Each number is 128 + 24 x the weight over its row's rms, rounded and kept within 0 to 255. Layers, rows and columns count from 0. Numbers have three digits each. The size before them is the row's rms in percent of the matrix's.

# layer 2 attention output, 256x384, rms 0.0778, rows 22-72, columns 0-127
113:150122123114163123133146121108135105130086142118122116138133111169141125135136103120143090134142154122129136122120133122102138112180130085141114127128138138166111064132112116150149130135091109129100096130133081156144061130133121134095123116097116157141135142122170144097120142099102142107121154115113134158161180113123147158093156151105127155143134114142127119158082129142147158141160
098:097148167142124097100130121102154121151142128185105131122120121165124137122117144155150110115160103168140134172116162104154127138118145123110130127100129141101145152125104138119104110138176124186135131118112109143137112141157089104160143131091128115120137131133100098110116107178156120140119172089157095126120119129089129154148090131150110152123144143137121156123108119133151093100152
091:133135124086148147038134179115115115139164125123168129132143116166117093160085122137118142136115121124127119158093121106080084094160176130118151104113143101119146126113137144130120095135120161193128134102147086129135095138117107106155129122156122115109176068177112095147155145090093096131138129118148143172131087135090132144103088134147106152095163161102175149096107145151137128155160
104:128145136124098128107138136141114107139114089157141087136126108158133121101107091126133112115143107118092135141139119133139136129118137110114143129121135116138136128105127125128123112139110122160135106104137083169118137134122147164130072161113152141108155084158126077118094148113152113092089148138127161133131119138087094132099158149161169124138181184132081146108144105106171137141131
100:070095153118127153136125137125148133126189142116156081112109093126125134112107121128147131129130079112123070143161089135145155154133097132146162136142128132153139144145139124095138148125107142113179126118171147145157157119119122133146097162151168157146074177149151106133124106183127174101111198120131102100136132123152134146121147138081091054154078146139112111139122141113135109154120
108:107138182096130159099128134116141118113165111122149110119125085139158140149132144166119151160116099156131136151118141114100120140109119138101133109081129129128147147104125089089117127152119145133129135111141136137150118132162161096130132151140139071143131167104144141136151178120119082123128119149098101127139117133108141184124129142130115124141161117135185097151122108176131139121122
113:121141108085102149105148143109130139126074139141170167188146065119188127119118155095120128128108162116114162148121112134099074096157148111105131120106142090114151128115169170167100100131128135190134097125138132155097089116118155217129123116157109155090085098141137132132131160136124129189163109106153149143189123169087145146149100104143155168084117146137144085154135138112125150128096
118:148109118138102137141142088185123164136132187132096126101112130134124158116164152095137111080147162109174108100134124129125128103118137122154125108182118163139105147168084138145158171076150147116140166147126112138124141102094112147159175139086172101142152153140117091147100097136136140102107145138130131103137164128167135121224147098107157112142140059115102206109095088124128121094091
080:089102146096153143154123093131069112144117067104113129131118124122065156150140121139117103140068105107129117146120157106119141147134145089086132108104129138133158188115096112102138154115124118138094129152104129113156108127157100110137099135090086115128158120124130106134123061131132166100148135096110109123133122121119129097109102144122146157142128100135116110132125174126109106066122
102:140151083153109167115143169165101166138192123114116110119142123137100073165199116172145123162125151103112112083147095123103143132136141146138148120149152141162151082108102116099117134143095142118149108125148129136150125100157138163118116077121133131101118156114128092107065102135117146092153078139099130169111116124128105127118125125138190105080128140109113141111219092150146154136098
110:134131089138145146112116187133125172135153145093153112120136113113095109148119123156144155177097102100139120107160117128153101152110098159134163142131145104151161166141132133108077161114117197142131153145107139123118136109080099163188125139145142159137136134145106200164097133121143132139125097118125146103107146135116126162115116094147132138098142164133126115111117124133135144136117
084:140118131146143125128131138138128113081094117091120142141155138113145099118115139101116134125129118127154108094117114124145127159169127135143109144145142156111129100121150133132125138133103108142144135191077099101182108120103125091151157139126106111095164134144099153127161119101118142141157156173130096137150143109132143148089123114102163112120190163135136085141084125146116136139131
097:115075125160116104141149166114129144118078123156118174128118161118092110065091180102156182135123105131168111132131118106132140121127139137117106123105099154111102117148136127135133137120149136142196108104137128129161089110117114141121155137179067150125114129097160147075095144122158207148119143106131093097104094164131125081139133094118163080116098108141121164099114129148133113131126
096:163096159117132167136095119116138129122107160111122112099117119119168124113147144106127143128127156111139142106151093124152104116124128132130149122137134113141156163130121139128083143097137165143125142134163153147101131100095098092102134125123090117099159084130153120121121121122183133164095144117100168117123111125177124113111114137114157082163140161153109123137137141160101149138142
104:123117107109137124137126081137136106089137147133150116096154087149118131117182133109096125117113153127066152128136140169134151111107094099161099104141161132153123134142115144181148099106109088133109143177104115164116105134121074165133131138074142139137135131138150134128111130125118163125109141167130101135153147160134174140159126146137125181129087115118141080139129135171108103120147
090:141174166128123107136150050151084097120102115111112117121101135166118110136115149161114109109144129136145133136111125126113140155124137142107128086121082151139134130129152104089113162132167134083178122118145173141061165096119103126141152142104151131149065171098150141108131182144171117138082152143154191121103121133072092101084178137151134069107186116162136148121154140137117151165109
103:126151153143102123131112097103103116167102157077135148107126108143115144151159160133111104109119131104171127077126085121108141130149146153125141113140108135124131102150137149145104151092140142169144121077150092182105114121117110150138115136125123162147113115106140139107143181157151132123115168074095149112144087156122136114132125108112144117147094146152150123166138129119131137156185
100:126138108159137135114086134108137096131125127113108084141127123112127135096131128142112167164103131148107120156105106145095141122160100128126101161110143133143106076102176124127172121186130113121139130116108085103161149129141095139152154173115153121129163128148122166116111129128141121122167125113140131163114117172130160118118113124138112125151088131111132131110176143091175131087147
092:109115128126186076124161115122146152088152115127120137104146111168093113130149149114123112104133114148113152160115169133163154143140145145157121156117109147138119089117137138154132106158138095152097143127158119093122122160197151145064147131127125132132113118139110136127167135133065124127132118118107104135116170149123148139148137162126129123095148087087128118084106106131137088168114
101:182112083130157148108134066125148122098132143126100083111110139126121090102126116128089142110136122150165118149113131128133134138132141141137119117131097178140126129127115102075139165127141139149114122089125123124137129075153179154166119145107187163140101187136137154133090120158120109128089144174155161124153114060132126158102155172146135144109139101114142132138108096128143115140117
092:103105137103151103154141115124149155136131181153135104103117149110136125120134145145142146128136134151129128147137136135118115141108113143143108127110130152125150149112135134136132132125150130105032120143086139112081111092147156096120112151051125153094133118130108097105093086144124093101113078122123108145133147150128124129128135181139082123155156096099095133106149142103089061121119
085:116171099113127113162138198111135082134117130154166149163136150132147111143106140145158172121073098088134128134135105128150138138121139159070147088143138081139167135144100154127136106109127125158125132165130114143123108176131161137122141129159095141107127089178134120142090128100087095081171084153152176147128076106120124099150106188148069158064127150118124103100143141078129096164130
084:116138128104139109122087154104111105170090151148159181131124141134172130123161133114144142111164105127150115142143115110109143123145144162124111114130118109124134101118147148135104091118136138135134121137172096122093137158167116126093152102136123105081153080133101139138116109127080100126129134152157155141130150134071136169139100131129136077091132087101142161112125083107131148124136
106:139167091135116159133133148165128116136137134179138163146143132140188091143106122178133148129157163143152130107127115125123190126100107168118095105119117144121103092109126104094133162147166137121058107131177144133150136082139119055107102132116107137138121191120152163159095122118133137131146178153137156186141133146123160151145119127119084162113106146131123142125093133138108108133174
088:096110143077130125122106132093128174123105126110128156121140103161144144107108131149114093124122120146133145128115144131116093159163129137116147175130135103088165161099166148145101129108127116133115109117120125132153163145144169135132127138158100076100144111141096132133138123169145100108134108137081102148112140123136103116156149102148066197128115086144127157136157097093076159128127
092:092144132118065119131144116117148162112156106131100128140122143114114146096070116136091126128131130149110156153120129128117143091133091104102114156094127115114124167117179130153110139131167135103115107129096149123125158161102124130144128144159145138113134144117133133134201113123122134168121171116124151109148123105130135159126125136124115167128089134148146145134102126124091145102099
106:103128129111181105127127130122096123142153089116093141166152128111133107160098118170126158135099085112165087107139111121122141185150117139122193158129093140149140091137141123081129168130132140123090107147129141126140107128161155080120114110140110137116116131098123116120117138106154091137106142107105131134118127057100085091124107157117147096184125104147129086157104169121109116138121
112:129133116114137131108151128098157102117068127149164109138156127119177100097140150131118118127148139111089126126147112174109136113140096103167127122147160114139120076137143173171151104152127087141098090138131122127155164134142139145137051096109150173122136171150144063160132096139137124120127100134154095165122112162109151117149115157132152165134106112125171122135166137124126161086134
097:105145109140174113127125123136079125158127120102117086102123131124144112117157097136120123135124097123149126125132149090160158110114134153159136111119123153142127146112102085089091148137131161085149143134132140106133177077103168138146125121121171095108143170135112122157127118146125112132089136124125125110125166079110158161098169088100127125145127111094120167139143113174095161116103
087:137107123154147108171096114103112125120105101120115158194121138094164107104108132138116142112119087122132108113147092162134145167110072141126169161134133116121138099119146164109150132148145104157105144152071131132129121107156115156130128130096065143099141103149134111137114106157108117132165139127067129139144124106126080112125102151163128094155133134120117120134152106121116136107118
108:134117062115130146188143133129173139096109164131169119076148140132145147131122091154112105140119157094107109131152090168092089102103077093183114123159126133106108163169149112169177152074080111167138127126137138195154092108124111126138120129142141133104131137122171131135121101118130144103136138148102113114136115094151181152134101135125130127136140131124153118153145137190102146123147
100:115139163155119105127134126148119123112152107098114113107087124123105143138132126117134137117112112147115130132127138108129143144123110149170130176113130163158129114142133117117143131158116137102117142137074096111168115195081120115186167121125152111115121207096158144114127158112097123164121106144107093116100131100148127114149114111114189093133148092124151172123140137140124097133081
073:083119112099137184120094131149127129129134112147150106112135120098121126137149110166128155164119092138125100134139116135113158174129095151125121143114162138138136121132120116081148140173103123064108103157110148116187127128157138073149112129182102173136099163115107121128086084072124118107162129157134104152122150149144129146104092112126097132123138156115112160094142092108128147118121
091:126095131133157126142118128098144123113151150160131138114139154113167113099119121157122151151140135179119165189106158114109091096111114108114122176074142135100109152100142104128130119146154108124131123163117135128150113139170110115091122184123104148122119136089136130109078117097134117113108149130154113184119099123137137105130090146139040117109144140151169122132108140116154095099126
147:111147074119145114109153123097094155137144126101138106130139111135139130134131142135091146138115119151096145158133142152161128136063072125136117144113133114120131178111156114158146132136108114122084116164123141152118128112158097100110124120113118126127140131116114139152115108094120133101120127108075119126154135133137142118125116137180147135157145121146129095142093147137135114138151
080:130108134138113120135174158124121144157118117116158143160141128135128100094124138127135113120133152142122134144143132135140092103087129096133139114124131119119117158130122135137126133108116140130174095113094120136113094130178169164140117132179057165123095099124139126093141164085158139128134129140144152118131091103151117132132138134152135149103146122123097108114155101103112140165107
106:146117097146154119088106085122118140068146139131137126133140128102130117182159132130113132097093168096080154130110144140103128074116142110144100142128072138151101111135164115178140116109148110155071129140138111129122129109105094124148106119136137152144141138114156168149168143126178155171127120157112149117144140135091117113154149123140127146096086149121143115133147139148122146159157
104:167149103112079132172126094145118124159079135131100144145119156069128133148140144118133161133149119124140129127113132124142164127099099111096135133116108129114091124144135120093131134142148134129114116148094102152140118126087132140130106081129106195121126135125145143132045101120183153138132144152165165141090143104156134167077096120175140130114134131152134135130143139150129129118154
098:150143115161141132151136107149120111160112153140159152173135131112146111093158125123140121088131129098131138090136099141155167116107134158147138111175118140155107066163132164159163123116118124156120141125167096153113112106105091192119131134104190146113105152114142193108133150124107183148135118130110178079124151174087100176110116134149132173101144124099115114136122125153144159126138
100:119164101164109104127158168150106163105115116111147144131149131090122089152122089125155133129092135114122136140134155076156177097104166111142148116128088148149137108124125117147070130121150128134151109105168159166122129091116119135112147134155142188138050101104164170100163131166136127170125154107130130124143112144136111158143161135137121085141115093125099170102159129116128123112149
119:144122154153069140102171124109171183113184111113126097118137094149127140136129121140134088158172152116085156091123132142119122139149127122152134165159159083111142107106127144148126107120104084175114089105132078119136094173165121103074127117124132177083161088124113085096103122091113162132175106115136116119154150129167084075171117125083133158114165084127126173100143114147161098108095
091:105156068135107142122104132171125113094111110117122155131155144085120115133154123105129144130136113121115117106122137120137171120132127135116143121138105111160131117113140118150132130127125121123126172163115142124099172145089046121140171130122143077161149138136140173170133136158140119151188129109115105108131164120155158140211130145140123107102129121094157140072128123126079115145124
105:152132069176152099143144140164129134132127160151138132097149136138094090136189143091081111111134157100108122086180119144180175114082112111210121097149152143165103151153087123142131136098104130122132138149099126140059112127103117149130136141132131139115114132119103100117123140091143126090089139178096107119102153128130155136120135092112130146100108171096132118125120124159114137185134
106:148135093157138117082151152128111127142157147128144134113130125166102096130186138151145107109111150075141097086152119146139137128111140151138158097159123090132153151114099146131098133106124162138174102088134124132153119132125118177165124098202147160096060125148155127135159153128118160138082141166159150102117133122127136121155119149147097121105176098144130121106096110100078074119132
089:131114167152130131129135114116159142146091142125138102134117101115157181080134145140126099169155132144136143147126127138114094132154151137115091146127132155094131119130161141128075132137145151132134141126110139117104146133163128120088130131107112101140108126111080099106176138156157096150113151160177108159067136169068111173109144136074084160117148120143117123135125098115129163112112
119:128168137094081124155140117140159129123113094137128119138130145108128141134113140123123112118130140155091172142116142156127122121108114105090116105102118132157122146133156130127126122153134127117136143159117138168128139114167151151094160076127136103108136121090128090122094095130179092067103104123127098144153176097149170117091197157155181144149144154143121117154050129126142169137121
103:167151139132145151146137128097113118169100164115181153103111134149130143114138150125115121137129118130148125129132157111143106120098166151138094122125123154087121148128106130127084136104150178076144153116087118105112127111142172146158133093137125128116115108138112152118126148073095120129100123119177136117077098139109131135056137152127125119104177100089145116119163108111178139125159
074:170145115146148111110123153113136110139114148120097119096114135137131119149119100085149090151209109114137111140137119103146123105120129114170144126156098129087121122139141107151086131099124102105174128120116185121092140121161118129097153135150101151163091128154121090092112129213140128118177122144096088127150115104144134169131072163136133103140079105115208124131101146114139174124127
100:082127149087137099157142146085125154126073137133121133139133170146147123114100134111160126104162123158145128139131117124150099168150112156095087139133141147108151082129167161147114139125160100054172172167097144100139133115159163165135138113133117127130126144122131123167088125109110111102115091117118109120144080137114142072116139113115194087136111140125154118116093153100140117132162
087:108150164120107089120127079171118134153211131160093120119111089155125156157160098141111115131149100168114159131115172127146100147089124125104147119089120134156132150133121107095114130166140140119108125113113153098121156116135171087107074124123158092138142155112075106142153115117168096164109141125133130129148126103128157128083129094159097166140106142121153161134161115136112141112111
098:150146125087164138141134102113085134134066120130114143157100130122135116150141109137119150149110134162136139125104141112122136126116108115125087120104124179148060113130120087108149144146129139114132181101155129133199138098097147109134085133113170100119137165110177163165137169082084148153137120141097104137166119136110132156102138158127096140157120130123177105158151154099099113114150